config.yaml
n_layer: 13
d_model: 64
n_head: 1
n_kv_head: 1
head_dim: 64
d_mlp: 192
vocab_size: 8192
activation: "swiglu"
norm: "rmsnorm"
norm_place: "pre"
norm_eps: 1e-05
positions: "rope"
rope_base: 500000.0
rope_fraction: 1.0
qk_norm: false
attn_scale: 0.125
bias: "none"
tie_embeddings: false
parallel_block: false
init: "trunc"
init_std_qkv: 0.0175
init_std_o: 0.00343
init_std_up: 0.0175
init_std_down: 0.00343
optimizer: "soap_variant"
lr: 0.00496
beta1: 0.95
beta2: 0.99
weight_decay: 0.048
lr_head: 0.0123
grad_clip: 2.0
warmup_steps: 200
schedule: "wsd"
decay_fraction: 1.0
decay_shape: "linear"
final_lr_fraction: 0.0
batch_tokens: [16384, 32768, 65536]
seq_len: 128
doc_mask: false
train_tokens: 145000000
steps: 4665
dataset: "wikipedia_en"
Each number is 500 + 40 x the weight over its row's rms, rounded and kept within 0 to 999. Layers, rows and columns count from 0. Numbers have three digits each. The size before them is the row's rms in percent of the matrix's.

# layer 7 MLP up, 192x64, rms 0.19, rows 121-191, columns 0-63
091:568485523520438521468452477489377488517461474449510488520538473495564501474507397440522528501573586520503495455502551485496424524485501492464516504527520544565478537482462492454476505466439488
098:507455492489495506513539473571541515476569478543549550471423550532457508454443572489513439524526463527447556515525497520486529436532429477449563516447522512443545465451526531468514475545438528
093:525519496526566467534418564487558509490535520464529522427578430494474511546565441502467510491508499521506495484493475543526507476541472468511544464444550555497506514558524535481496518607405509
100:471505426525463476523528477499497589454515466541464468465514448560504415520408464500505423533468512529472484523482509503542481482530581470512589538489517491453555478519451457490431507496560520
090:481482399586542503525503546512481574502514522512511486445470481526496524487484472480469480496467535475511580515486479580442422473510500443465510448470476578521428524451467456467525417501464516
092:497506490515566477463515477456510515489542564519445473406470548487518541501454477502546478527467436500535495460485597525595462443482539506576535486472483503476582521516453450478441483518553528
100:414464495490546509502428454483545508455524492489487529480494489486611419540440480529533533491473482455501540526540501541521450574510525441479481494517514492439583579491518507522442442465468485
092:546527504507515507493439463520580538440479538437547536527580430537492504429445493435538453528482462532564505494505575501515528571532474470533507511464460529544483531537418543539503504494469468
103:491529493471549463412461504461479576525515450485543556463535474534458519529454484544442438508520448526521557567479478523568480484416485473459458518495483526460526502448468506385474475502511512
107:532509476503465565521449496493513545550471417497516497444442530528472518465427562483459471441467495462488455450563485437509486577473539584551544448528539574493487486448467476517510515503470539
113:535448502500543556511554509547513511536557423530453496556447489456478428469490484483447458478497505474427546467501487506446493523513529525403522541534450433503564460538442540556525533503550483
101:486566551477442559543545486495570421481497495447539489479527512540540528465492543553409487514536542520508454462487497497451482569542483486444484527523476517485484450545470504431494420437479561
105:455559473518485512501495489561523537531488556524460492517532486438477457565475450514511585492531456468533547452468449492450495521477572454624534502503402529518485489424480510508534509510493534
095:522463541506459521477455550474405447574409457532524425505503415501530489501552463529572488532523555510456543454508540556521488454511543501506490553517486491440481543545456502448514475532501506
094:521474444468474512426477548516507497548506513571513490560539486428497487466507459527454419475492467507492452468555535584536561494438454569486413521513445455466541501523545522464464532465497492
096:562578497489511527504474553579565472590489478523469528530506470453444550510524487551494469544436476454525563561498562487562522499457464495487468506559561444498491451504500461503487537548482443
098:507533554457548502501533508548548499445549492535530541402461487524451581482483478528403490417502497471430535504535561467532446477527506529549562584503502519515514513451474537462499508476505517
098:505460514441490549600492456503449539448423506551413480468514545483486499572479525448463469475479517498449510513555504506516464502501560559482503444494431482473457493567492449543529503555563505
110:513411503488478513461547524576515548509489483486501512502550481467507495548573562565486562511474529515499437489544486508450454459518474444500544501561424554501596514523453497434522536509570515
097:491470522465455547502481527494511451455481500432487491540427491488439507436504510476436532551513432553447492544548478496495459491490536514554498559447522563563512477594571462434516463523459473
097:521511558478490395529495512543503551512530504475469545493504472567559463518448518465487537454476454568519472483442512491457493527550482486423536490537499584431481525472462490550518508579548572
099:552472548501458427467559516486442517505480488463423442469515440504493537480484545566515437511534445546545519499576453492435500442449457493481514474544530436521508515556504513467486545463580506
107:554474456560532524444515506533510470470420506548367483435498574458521533452495499492489526488483505492451539535611537540506501507513542490546535515483511494408508495490515549499498463460488530
102:530497536459483479550452511529519489512408540468504549532586528487482483499519504538593492576549409487490469502477504540513470576563556513556531505441507486551470431530524544490493559510504487
105:483474493494553436456482545535510460521445460494527538473529541544592517558506452563496535534463539456483444482480467504456474443541499539493528462553522489526514483550437498511430452485556604
107:480478489475457441560462440501468381446454541552505445563540504540543582525584511542511457562495507463536509437479505478546519470531497487508474504466531480524442525505492500496571508457523511
090:514456481524417463490555453534491551421483467456505505501488418481497517497534579518536491488472479559539563531457439454494494521569492490501459503484610505517506537443438508557531527482536542
091:449453482485542523593455473529434491484537500521539454478520518482486479459481498485590525518496484570521453558561553459498539412400500543501524444517531541490479522578556496504527485512519490
098:538479450484510466426425537468470549471571444514499449515551459491461519544492505517534529587514453530417517512536478473459508499521407506560508505471402510499507496534527463502473460507449557
111:517494509469486458519460552473471442532490575578516572428442463476481469503488523493452486464385487489512461469435454504552499509554464566507516539476500434455457487558475500470482541466547502
101:494461398562451500497432487544482460529417582541521591503479501476448553524542479505509503509420473528527533497485533495518462458451538457524484490531549501521523482487556466517499497508483399
097:507539455514502493488492495549501552532428516551522513521455461455479554491450524464446545484607498489510513491523441497361469552487453454503508434544490515537493499487521536481541530556436471
099:521433489492496438461568534516448512479492489515521476472520393514527506469521423529498536493486560458494540434414501558483510459462565498441475548467495586513472521482477515534506497577490555
093:484442517469449563535507470500494510509534541533447537411489458499457581451468481435525526553437507557556502566523423458520474502520510536544517486454561414513485471524467496527469507557515474
096:544445421476542557490492500492474590510530589468551501439498519514471485477500519491506513511500440474470500523450526555511543461439515501532473622467503522448609492511555484474481510479494498
105:462493493468471495552429498450444505456572513454475412497488550449438533520448454521493538491561492507495492522545515541532480487426524413536503437500501502503434493502517453512513543512609514
097:543423483457587502514515538595518508484471446473457527496528545551582486454555509535578550516527563464458510465569495487448488450460493519467475444519552484451498518465498508512465487447523518
097:515473444578529487402465518457500547494520518488519474486489531459483557530535499525452540496496488486457455523528576452499395454489515543604467479550459453495516486495559452501486466475515570
102:544531540412444467557471469517466421515514540463527482541570517494458579420461558507463514518516476463504518504467583505527559485495531489467442512469541487513534526494544521433574483469492460
095:555439483476502507454460593478564534479468572536464455514564501519524476510492500482505491488555478524503500539548493444467568556491479552503459572520511512524539478544463424496521427538405496
097:518469501494520580522459438469498557489470472474513591507437534500491481474515492504519521468507605516465606515504515484459423557418520474481508516542568518495559511550559524482518518536524469
101:488424482515512449460486502504550520512489419532454495460494525503532489514411527512536524517500542433434552473469521462568491466560457519545519490512428484505515409545533474559454437473565520
098:477437526467535500447475535532511447528536490486460463593555482501530511465499467478440484567515608530520521530519542466560477501550524479459506540490526537479474589460587503472485568504539514
099:397481471479491557483524451531563512541461471530515542497517487507515535453505442480549495503503485574439494541454556412440484491504463575542541494483486445558477505570500504541521504465579472
098:501541527488422426518511529516460425477468554539514508483540432506482483527507534460538448429508509544433500417430512513510532476529515472531564537491496530485442414490482531548482466578465515
116:461498452555480528465465558513526478482568454558518475466461443515507587487475425507482413493479471481540491546528465535463493532507478487504505522530463470478440485598529473555544452471408497
100:471448489562567444567490559480518469455561531514520489491518493503476485493546530522463484463447431462558566409523545514433497528435523541521517506497494451517560517480492421494581542507491488
098:516449469478484541484502600520554541469458544478391450537484483500514560465484490505474602436493493485555457493520487556504561464498538545529456519505467452502507552468484540511481537427462524
093:581511519574418468582483512455503503552507468538498518425538514464542548472516448563455504534504450543455438542514467513507511515409540475513444468452538490571518471485524507504514496448528478
114:463513473522498466448518476509524486423432436515542551512483528447441476474457479502499539559537520528441449520436494498469507471565534560521504449372541453482510480501423461476487457516519491
094:476500545510501481492529555577478474463400476453511517576500550461538500583492448531503586577532541469505511458485555509569510443539441544520461464542507504496488505479529501491511481564455539
089:511497529581477495442526537504509499530521508461522554508528432503454533492530518546554432477530569475556407521535483511461494484465449447551455559498575498545558440518459450556538524472486518
099:493542520566452516533566439550558522461521586468496469479483533528473448468445479483471489403569566509459437532519505506591536532499498450484497424463517530481463534531494481471507501459480484
106:446504509511445474510476472514458522412419441491483464463599487500509452491526514488525509490476475527530535412506523538482530546536596522457532451426474545509546466564456483510489523552481461
102:446613503453435533540528536499547459485444521489531485513421456487482508530480507497490514443521548536498521541521519492518562490529450466486533500477510436536502393540493467600544531518529537
099:505425425480447475521467496525526465502425472511428546503605459525491530529514531545490457497493542483545418560511467542469434462529484523561502452484515486431552513520528514478473493540458553
093:497453507542536553460520490491491498415512521499455500491493474481494495505546434476563513382486486560549554503450495514522498584420432490461482470558509478508502419476455464472531478461542546
104:427503492537521507525558512474524530522549538505434410510448445485492568486524484420449550506577554470504443547488456480475527486535571456512550481473529486507515568485468454549554546530502486
091:486477530424445564528491394504476506501456514585524474492551496481608437520487455525491497513579560508500457456515484504493535516492509543472544528498437492476556478527510543497485441487463431
092:520501485514498505555513541502427419522484546507453624477515525527529499486537503487486556494465591447458508544485471454491494466442534507560496421473567536548493566492546521521499520439512470
108:561498463475583526502528445465485508487599519491515462534466513519550519477484556480522498546470569585476492495479520495541494427472469498516460611549418526500508493501550457518488476442549475
094:477464517408458480492460523553521587528481440479488510535494535536399410529509490507529534529507465507440467494475508445509508497475435460407458542466531489555486466472480475537515543553500455
085:546495453450527514466538550495580456508462418478522441495526480483452499547436539487559539501556492483488495477473548487480455514501498433472510487526549479472455455521543511405443525556466589
114:519546506492535484481481468490526574530503446458524540408562478491478548517449448441531500511538582536577593526489471447439520521463437529455490508538489565461509545515515521538503534518531535
100:567530545440500483386461477468527460512460496520448472457456460517554507457532465518510416493540477502550550449513576466527461518555472477478559524506492481450531496476550493566522438539534492
099:541473536493566448496493476484458462500457576476469543562477463465514505530556438502505556474533495433534457496467491460473470428476497469437452500482587555553414441515481554513492488482546517
104:444509539562526490464516512502508484471524498505517467523436526393494559462521487486514465514555538560429464491570508539508453484457495468592521581530536469531491500531533556547489552417533503
103:571497532488508528471527461531518525501448407483438514483560515533509478477594478586484504493461554492469549541470503589555491546561565531473482456485454559530505506436484555475475474512497491
104:544495502497494454527423510489517505504495507470478511510584559546465545478512474546528499486531525514409506494500446573493455552513432526517478529572404481439467458519485429459417449490522498
110:492492496541535502555488537549512442535468516573457505457469568470487436515457494481565469535552440481564481446436479467483469531391488528526534469507479490455458480412460497473544520535536482
106:404478507418474518544435467540513506567419518484541482580484482504470541541534549550459604587438488478503509472506513546476499475557484497491448480540459491517514475492512477486460474537521500
# layer 7 MLP down (transposed), 192x64, rms 0.176, rows 121-191, columns 0-63
090:576527451501464487511587549549553488428481509542504516525458449491443488542498537505497448484519510489541526412503474467475511450410457527467530482474554469468493496531438497544604480526469521
096:480500522486499514590451450430576445487503476508488488499544419432519487494484553517489472535465458558532555541531510505565480462505507551493548460523424507565523514509499437515478587444535484
094:420503476479553536429434495477486517499478538544502532565544547567499499480510485491526441414507505486501472486562480564470549549456499421471486543539506530414489461497497556456463506518440455
100:505484465562480538492553535490464482508525482498542453503532447493575532566462475536481492470423488469409464487500438478490464542467472478575588474527512559523514480521475534525444575470541565
087:522472516477477472507536500381454519546475514541390465507514475474475455544540529491506493547461436547473503534471460524458529518460517472439512556451485525498477483422436470433518574465501508
090:503592503520465516588511438447487552531473513528474511447470473496547425570505497481522542533495513442456494440479457502438557547439469535529512492534522425450511514482561450523506503457442498
096:494468547469532493518493582491549496519425518545519523425466534458418528564482490448497500526480558495469482486544537504521469490511500493533544450522469478522517451520541473583512480535452636
089:419499453520528428461463474551481462515506598500455530519446521519493487483534509554499593467489424461538519489529498516463481422488485468480494452475518529485426529514470422431480522454541475
106:534530517517478521544527553527436550419484513515518480469459479463466503486488530500504530504537499458543403531445550489518486450580512487518440439387540468501482509536543467510428436516470543
110:488464518510572457558538494529549488478581456463558520502572532465464510472534500418503438500537454536511498531457492540443551475486557446518488553539484457495491448583534495486569506444537520
108:464533430516551487485480513493512505454547482544470507480584461551485541525470488472526525503541489416511527520537588554545481445490421482491452536458487539483473475392538482464427461509540487
099:598596558538486513418535489532473600492542489574421488508479487535473473527525498504530540543479527453466486483503452520511470480544479493502517538423495553482448472533498496514555534495502434
103:471498485518455477520527475503581458514513492585468531501506475519532450464470470511511573528475443500531560519550534535502466470386446487530507547409493468496486514565452528461454472497415527
094:499506488561467495536572491524444511602478473490509493530488497497476572546519497586599493470524546503465512545514487399525511504580479497529541526508461523553457483536523456473433524502560489
093:540493484505483489511487523461530500535448546527524467568459462472479532548555519487469455544561500471502485544545569499456553473515470539480480441507512424485524513551597439391536440461527511
104:505508525478490507456473504527495550510472516454497539511522451552540602462499474464489586467531444530486496566504440523530559553507458471523558537422461566509432431548505501503478460500508422
097:468492481493507510500431441505455449506496531482462498610534508454463452501548588479555480531469516488573488518472510521516553570491508503471443504463478510429452610551515485517455544519511467
102:482511526505529498462521531460524469501587479489475499508489523543509475475511538543470489499514532504510477489490531472494498486376496405423480513627426484528525510501538523438460592447507490
111:444542522487467518469453448425480499497468457490539460478396507576541480503459585430563476487537535450525535478501543550492516494424482492478490492489581492542479506504525479511505444433524452
099:517511484490460516511511468476531425532458523427534504516498481424516503513466485395470487534553491548502540487468496489477537546435556514473531447519552527507483452529519523495528343497515545
099:411445490496575589427520531437454532414520449564546514470463472576504545497525474531532469491522530483515535519541501471502516496480479488556495480466481471495484540560486548520488545507414473
094:431540501450488509447463501495485511464530494518559495480527467488503495512483491488505438463478415430505427435552462517443500486412520474470518483574487518534549498446456428462536423517503426
105:440384545457534521510470511546526513436526511528487434546493493419512495495455520546508389532548529516541509451502507513510445463499509525537503521480496555497552555495484487418486477439478449
102:542459465534548545506499511480511487506557468544432520441493535533460514523422555493487420420405519551498548501603516490524491463435440487466458489520491527537518532490552509523480476540462498
102:530484461513445512506524445496454526481518448482533460484462484470489519464531522445483456508580593586514572470525465476547489547485487515567416491469505500441490507506577494463517580559488457
106:456530528481540509512520474501514521546507513479564493514546505458518438445517518449516580515490480446516470488577474491430477444440453502530508500626513458512490452471480474437442564560550487
091:455557523470578539496457499534491525493538555528446454463543457454550547550467462524461468453447416440504546518582506484463495532516568426513513546525540520487553467492510506546510468539458484
093:463482488441558583521477530472465484544453543432488487462498556503541526498536506461479448455442555504486490494445520505514453519520474459479448483404524421479486517475479523562474588434550517
099:513490595517420518445528525383495495480579427460498476514519539539516458454531524460461441453467489467515483439487511457480488463562467538490502452522474505482512490546524428466550489542474513
109:494550451563481502511501507500440437468497542579491504520546463568496496549496486555499429508542421575513539444532524519465479438529557484503480555535456460404530528489478496477543500450483544
103:474469531529526477507597498509452495481506519489484478487542473536510477503460497492546391551496491503547476476523461529546478447500589514575433521458514544413480503435441462559567534472503516
098:500507506471498484455533488452468485477555493558484560523544562519553508479543501443523460486436573492506437499578518560479562434533474550460486501553600468511513476537498468565532471447522537
100:477564468481461486560517501461580549482485541585466521497485498552538483442530479483474495492498456556538475547544528502502528517480414503438576448498507464447508538548480444515504508491505383
085:470555486444544443493462508546519490478419570534513509542531454505458481470500551530502420463492484454503535442496549531428501507561583465535514515533452447454567526498529486476540487472478576
094:466469502485521503499549486498521463557488514593478552481497458551526539516423459521505456472470501496456446541474483453578550508454441510454535463449452558544380477482461493466520453492537485
107:560535531463527550531526519406536563446501466537497555483494499498457538505522561434479445443461404467494542515503499483500554458502529499511540537482510451528434534582509501529465545566479470
099:515458515493431459504467485439460462519508542484513504504500468464465541455485488521467374543593421449538520513444476511508551467365510517526497467528494520536535488520517496482472530509467478
100:459496475506389472536547494455493482431440490560475467470479432497544482498482548491536505499469476503476514560491455480468545534479538404473515465467546457534480522428551501442513571504537434
105:449521522501481509524538541465596479468489442532479478447514540541474461581461516506509430496519513556443448560556469436488447467471498454462538522502505467495484419529498493548418571502484522
099:545494511507548419552518486425547473577491525394517477498512496435523557473487456526498514536541491490473492459501421453460486478523487436432465551537523509491498451456544497490529556490476579
093:428484403445606480544545556494502495513430508456528550508512535473502483539447539447502522476494585514475472498490503479481463551541504518529524495458517452514491445516513558539519427577506540
097:461454564543480530535513531522475527472490550530456526461480553544478466513500509502459458469406484497484558511470468550410441494382470470489411497516527481490463575449492479515494487545508470
100:601492529483522547521452476485449567548512442494530475474466453431502497495541530451516523440567461491534465424589469523547562489488467473547519475497459490516524532505509538473508468407481465
101:455491538501501508486456448522415463490511457474524515530550513474527549488474542535450457452581474464515483484532530505414447509465406447535482488472545465530536481532479398419476520496488467
099:460496528523510517479498472581610507493552522514455483483510510559547455489457436489490578522522469525493505538420529542473414529449460496543498488494455511529442499447550523453474576492546463
109:541508454463596516548520495452500498531470546447471463511516551581507493518459557521507558458482496557430446484511507490521512480560541518465520456533524471475557509454515508460444586514591543
098:519555545416536569495573470529564506519438458553476531417506456488540486542494554545492532577461541490474473523506488403560491490508543532519555502501510512509532498539530562463483513495473550
098:507500511562479493448553439452417429496544474449463465522400500434472468476525518515536396531488567515486524504483534493568549514417556506472504486491481484507498480512507474537484432504513536
094:496481455464488471522498473534546535528470543498513459452557558564512526553523535493449504521502492487579466507567474423464478489490590532539524459415556467533438481554468524512458549574484483
120:499538439502553505557524478456504494517513507520510499483524463572563516481476560562444618531478447488475504504501500468499531525474448565480479474536454510503456504489532536537499639445525528
102:482468524523435502527479453451480533482486485471543403489486490485385461467538525505519416484484506452565567561515529511504497520430574460562442511434502478493515477494510505457472504430490497
098:530517498503488481442477522439549516547548407466537503485472462482556474528470443461445492451461495504539537491460462519468500583508508568487392463534499549483469491445511490463510454573490431
094:485488533473527501525480405536515449446422475507523493545501529437537516594473527469524518560497511462531540476462478528368477530518537539502508477583470493467524536474530501473510482485582493
108:568566516513411458503519518486509498555528473474482485422522487601550480522495485525472588480460503465527455459464522475456550514396458477488522477516550482483478416487548505514546537508520480
106:499477456511540529490494482506516516499476472458508558508518495497484551507509569502509640566498580449529442519467445517450472525550451488554544517465502484502452526496460579449500423491555541
104:512530469499527559452456517448418456493528440507534506453529504537524529463547482563481533537483561459514476456476476447539540436524498535544557491400485579471498534493475460518551416505482508
104:500486538492565527530518502491528499480465543532489476549516448421477428516494468478513389524527491482510461524502475428444454522577487493444508531401437545578477537513508469493474434520509482
102:491531516495460553537439469517506430472458619493493457513529504547440496508540482474494497490569548545541472515485551496619541468506453499523549492513508481523493474550451497596457498540493476
092:505509506521512441479546523590520556502439390506541563531523523503470595469527506493460564580513553493515504448506488469546507538575453513497568494503501491558519487508490510549555514501450522
091:454503470513496522487454491517511535497524481443593506513506582485492556484489496502416465469488433504567543493520531467458501503594517577513494469524504466518443495562517426449500527573545430
107:472505514523489501582461479505500474517434521471491504508535428479491481522578507599461574521474491401480522566562487546502486509512436436481546423445570509504435501481498511467498511496464501
087:521498466543429570481587492505488471501535493443476540527473478494520506527455440450478501512505511453429552515512499411547530494521450533451555534569514448514443544497531546535544479493515596
091:507503523443511482471513521567604534513459550495502549525431502486473492434490459480549441446480516505469467523489477488462479544518492459501518539511534540511554493496484515515440419386599482
112:432453490554496426508517514541429419463565480556493464561478514512510467514550582548489508488483441450463484500545533534548516428551513438539513514494530464473515515459454493520451572518516468
091:519456485445509503448497479497552578498508533427502539528563538551544495480575487474429529489466547514543505592514452506503422463473452480527462504452510508537579455491448498547484460564512521
101:527550490470436517498545482424475416487556480518532480496491462435458442465492550496509467544498494522553571432545552504552494565432451537568463458469450503504535510527541487445490492531457482
103:500458476510469448374513539563528424550491521534482507481427482436500523541582482537466460447512543512528544570531554544521508525518510504532522535512496421525514526517524483564450502462521502
101:513453532513465438448519490497523560511507449467500504507581482499499440453516503568491509465497498484557480472490495521508478595383565539527519473434441577522457517456491471465511540459443521
096:434529456543526518490543496496395519480550505544520518454477444540613510506495524482504407435535558506517521477494573434518497450547582450492497498492532549526495547517491491482470507516492469
112:544503454408468437463528538522483513486533485586524504496558434554543581465540458546525500505477543558486476480515484508510520424520432504515443560534525561521532481498447503538503542462494562
106:481512431552570500419516535489535508459555482499509492387494526494461465508482489498532416450535495599512525456543451487481465499435471512459476553409503493481475516506536517558512508526525539
# layer 7 MLP gate, 192x64, rms 0.211, rows 122-191, columns 0-63
103:528514498487488501485491439481504442464474506558439538510573522447484404494478558445491470507514437581448572519524537529426518482487480513513516466555501509491548560506551473532510466544508402
096:454465581471484537506518482536458572545441549483482500500499491524500426517463459526547522522512512478526531497501472455439488442482529534521410504494459528508515445548489561495369499517479422
100:526491474469501519501469508440511560487478570491484480484501518557457485442451584493452488489496418556496490495458568537547479410530503474419577513540495474501554483505471494436464511535569446
094:503550490499509471464540450537439497445508511498468512464485501463478498571456523520505455521492411479425501491546408491495428554564495523475443508504484467456443565494445435488484539422459530
100:563458491455477493472441503460542544574504490452562497520534495457517442518472456510555468527524506532502506422531471475527466454505457530449400513475520546470577558522577495520452521544479549
098:502478581486519532464453432500466564506474481525506538482450574474463517477497435411543532414514456455499516480537536576504461466448547448523477448496485541489552564481525446467487468518468487
103:442503581481537467484485433538574513498473566448508480386457482501480505519502477459543518476515502560462502521513500477502553467449418496462488584524544451512504537569471507476466492447452530
103:479549473487463543503528482491499536423478567524553474493510520437495465483471480438471466559567470551515548583424556497429446461513514505513521452477564465491518497463548499418554522537483477
108:524538513494479491534513479530457498405537476450511500444517603423503495503543535510452527538479434478524429470491443492470493499539501483506499505537556473431563464479514448497522538444477608
099:488495484480546535567471478496462522463452455524544487505488524466590582552442493504495553461495447504514416455475472496417479498535556530501452485555491457533490573502506430482482413485470501
105:503554475538466533463541516579541496477451508462569492498517461468602495485503596502503480524570517522496535500515439446594529460523486436518478523491489533468520444453449430523506535505497547
110:471492520509560439481457479520515497501454483487467488559535481486500486581538417516455577533521524469492547497489539511405546447509510459536525505485405575538500588461475514486521474509450554
095:517486515503460518457469501460451441543466484524467445485527566481488480488517466553595474513565466485459486480573558527469524511548502492539548587552483452487532533539523454489501505547562397
102:493584550519516456548533447572490453522464556443503472417527516525507484460466467504469494510516440447479550426537532430518503454563453496418500522535533469499482505520565525453497471517442509
102:531429493503582487480438575522556507534525479513451561496500507520522549460478449495541450453550541490540471551544522574515532507507436480466528514495489496475474415487525448498473448598495450
105:460542530451521518493597473530496455444503533468517594571562460436492539483566503463448531418515522490517439448440536509525487537480469477539469490518510509491444478492524432457494510557472518
109:465507465550566592468451474506492513428517460491545492533496554445509552478524475518544479474496556539544483545523475476470519518515435507519445525548502498477539520466524534471491390524395555
113:485496543506531477573505473520489537487566486523446486497537547434457489431526443476514470432517451493484514401486509499539497509617501500492504506521474530461498504537405523570515480442446451
084:468430493490513513553494510413493514460504546562529496512470580505509486431526478445455575536458536553512531536561516493458477457512532511501434506501479529574464490551567505433502423549475516
107:564435604500525545597498489532501512499556414467486510477491517474470566428497482500466483455515512573446505560563573528501439477488556476477471519489496530526485519452543464493485481506539497
098:551460469574523544480386483481440448548530513475542506559518538547449488514420463502541535514487542508487474551457550469564471502576503491541457563487498522458478418506509463487497524483484493
103:456497467502471478490518487471363526539504476546521474469543498477506477484453507408562458469450506413482502458498446431471532467494540492506500482516500500510444468460392501459537545507541530
111:482496476542579473487472490515520488485467438464536551568480551457451529492517456551538488473437472523504430493562565553550463486497463533523490538524464493533522467469500489504436502449369536
103:531462490459524537507424434544477489435462567572489474498500464456455510539487535472528539483460493513526441517511559488403464538528590465545514467492495552552446474477452466498499521435450496
109:449499526533496540519458527527456551517424499488468502531532578508422470469466503472510569492444531489516480554473498473520563533498514470537419430495527480429530452407447496435518476506531548
091:505431504475464500517455525426436456481470445499512544541484517481504451523526470530461524540504637440455501431490505521432459508534477571455513541469490534458448478491555536464477510534486540
100:530486568480564521508523522573441479428482466560489453486542493525473394492566441509464533524513444500497455456455514427527528500442538516473472521522496508547476529458518499526547502525400510
101:504537537427475526605497470506558450445493510379501511446477482516521497451502538521517511493510475459475473446494534485555439531462558502505511504507554517499498450463521483443559506551600497
110:428518500476509537469490480511544489484491503471420530515518550473450538521488548529408531508580517448411549507508503564526509503528522466581470428569526496513531514478563483527579502443505516
105:517456433567510429467479492495534537484482459507510553504515456431497511509456439505510590486516559495513592501536461546515541424495429451450472458574505486534439537485502501470443487531520506
099:498559511498445488539470428486449502443460481448547421499485484487530476483553498511480443470484600505543460515531465452482574455503498529529497526530546443547566446570478504492528528430552505
102:515559471522481501463475480523429532457468518434538579510499499451430471560534515517460543463537514483539502494498446499443486483458552449502452505559547566540546431426521508511453541451479559
102:481516509509481513483524436526576461478464460450490549551553512503505478570453500430462522509585551512477465507396518455515524457468523533448454410505448538514439502484536509484549454497536473
094:488552469456482553473520545503533544433455470460492439487459532482520504480492559467610445446532556466540501506532466497507527548549503596440452536573489468493497496502459504499412510483519495
105:509561547526495456540456460437486541539505565527450476452533502560518474547443504505579487536487500485526540527510547457561531489583496488510473509563477472532468555539525460546385466477492475
091:535482460545444412428496467491530466573478509527459529506484498448543464587486499480537440540501533475520444452465438464560522524568531542418503473441504512492530449528478490492548527523526465
110:522540492469551459528453496504499477509510482401504541536475546542508516489527481490415447418465511549581502435507508496542498407519461548480477511510462547524519504568547402513513454506469521
099:516530521510450475441555529508536501450475505491468436467500546412450493488485495535573445488490426537454528578504453421529523510471479449502527538482560459599461457479489463547503525515468514
093:509474560497444544488435438437462506441451503512493501486463479550449511508511500535554530531433522555508515526394540487568545493455562495597475468507472531507477515487517462453473453513561478
094:467557568504498576578542489472507467554493490511430474464499495572536466490441528483513409495450464506525497466512507497519426454579538517489506465433507494439538473424473538547469534524508481
097:535508499430554502512471487407485436511460423547542526480545496466513541492527538534476467519503488514561395482476516426576558521523476548456525516466547548539551477502495465444524535471520468
085:526545500561480392489456518495504519517453476447472532576592516523519528494486514452500470496540581507534487491517518471510480506481501416477513551494446460611548488476490486500488573553490553
098:473533489492489490542603429462568574499509513463486430473551517548495441521498533462476459509494496491538504450520530508442542484545542445479507547428428512562518468468420524522511500512440463
101:515551476502440512448492554516516496515460516462522531459520529534530528447505497493443458453524520502516467467566449472530586439567426491449531508458537529459584456528554516490566442507445547
102:572549415541500516489508519472523525552455544480478506490524441439548480471464567463504485551501529548406474521470508491487434554502464452501454443501506430484550546507481446463523461556490562
096:444432525476546441455498547519581526473484463510432579490522513537533438465520519505511542499479571552456458485434443540520530473500447448479510538519532521501498457482474578466467464508457569
102:464483499523445506551526507505488507510511488469523495382488520550506478544444494545545439494495524579577500534527473472450437434522514455551532551482440536512530536458557498550433543449536485
107:459561477477549524537493551540464564495532519547425529497473452458475511422510502542488412492510526530462549541534475498527521541551547553445508508571551493498551463550529541542530490515571555
119:515542519467478521493483466516498459382491518541461582463508449519509484512423487501549500533497416550436543513418515573476495451539479554465550492479474437487458498532507560532469535531475495
102:481496556505551510463575570515480501530496488540566515479490462403509561468409460536509541535528517538553496534520465477503448526559489509486528441519476546564411533454510440523522547503477485
100:458451555440534556552474525574476473491536534542507542514482523473460574564504551494487504505551455450498521541555547488544463446561468519472536487456470433559516542456519445507530528494491578
103:494499521431482454489499553513422463457456475590455561502530479461396497482554492450460519497498425455517504447468549491491536482503532526538570445511474493482534498518462491557516555511577530
103:491547505491462488500456486521494528463501525453538523583555489525538553427490435533505538526424477458469459540430490445474456511567453464484507486564572447551509515525465551506489469543458573
101:575512489487489559513526463494456509412509465502520468537454559465473516536477487557509531411521476486513495558550495511479503490590528432465522502507454550501466536447597473531532457530538429
104:533511478460491462547484468541540556483501459504534498521564459513434516471504449422475477529541439513476521476483529484498502574521501461468532516531520415532532469482553496402574561460574558
094:540484488521548438483507479467497498500437500491460493403486534654511451493436526510453560555470497498486451476537566537497513437483566478495483476499458486463533506516517528479473516550442465
109:449482468477515469503392484474583479553428508488477492437530540528477513525510544486436545548545529513471523476452467430504486497535560523602528440522487465529469489451484501476451496507426479
087:461571501510523474455451452511420503582474509560519520536468428444481461499512486515466499439505535516510435482521576423537489501460488533527417555508466477531478435539524498494531528497470577
094:477515406519525485536513520471460571398527429528477539560530479525495464476523484477487459476468515455556462504540527592492416532529526431466497515492467470552509531488501421524553480492529518
110:467508498485587544504520540441474488453568488515492508475474527476510432493480626501548512425500498536464473476515540543439498534488467471516488564497477461458574471457464489502562483471418456
090:466601469472450527458506507502458550503492495509547533523506478540555486557486506424520504475454477487445492426449556410542491494563517458433487516522470489535597503481516474485522456447530452
097:431403494465507483545501418399477448521572521526481463490501480491506490501458469500530483490504504519463591524479583451531496494529445513521491441445507420556496503566504486488490490471496442
096:524383462556532480493503507457479410430438498518582510499439548446497515547552492519561492490426547570536497462493435502510470469502537451549514495487505499502512446547528479522483496534491475
096:491485513457442487499520500459530476481510512569530540436503502558513559475501523563550416453478449557590532484564552536477471516558488465493550563439481480530511414564513465515496514482462490
097:467503485489558504521464506558504504497509494469534520494466511493512586570511521496531475413444500475408477462522432462481485523551433494514428532544528420471515504510521572423543444451474525
109:500535528471456475508494498512539502463468475521494531510550525518503495410485491452600614525455476515506444504520444479496493467542458531491463475496441513495491408423402488501469486562457521
091:462455562443473441530481433557503586570457486483547503506569531488464536471587512478482522447507490498494526506462468503550546501527581468492483437503427549554528510465548476457476531518488478
106:413486458488605523515498409525505473453457516492526536483469454458608496520487543485470492448543551477529559511480455498503430415488550483520438532494546476522547530544480514498485502501501530
104:462478543527528472523508480543500465432459512429543556501442509498478556488521491476503460533525514481474486487518451567504512583550593529463514491562494496492564490528370526503554450452493482
103:539473487537580499412525530473567579455522511491473555456473496477445396553490539509482455504492541504521483495509471478438480469469479494458485469521535451577505457563533483556521478535505572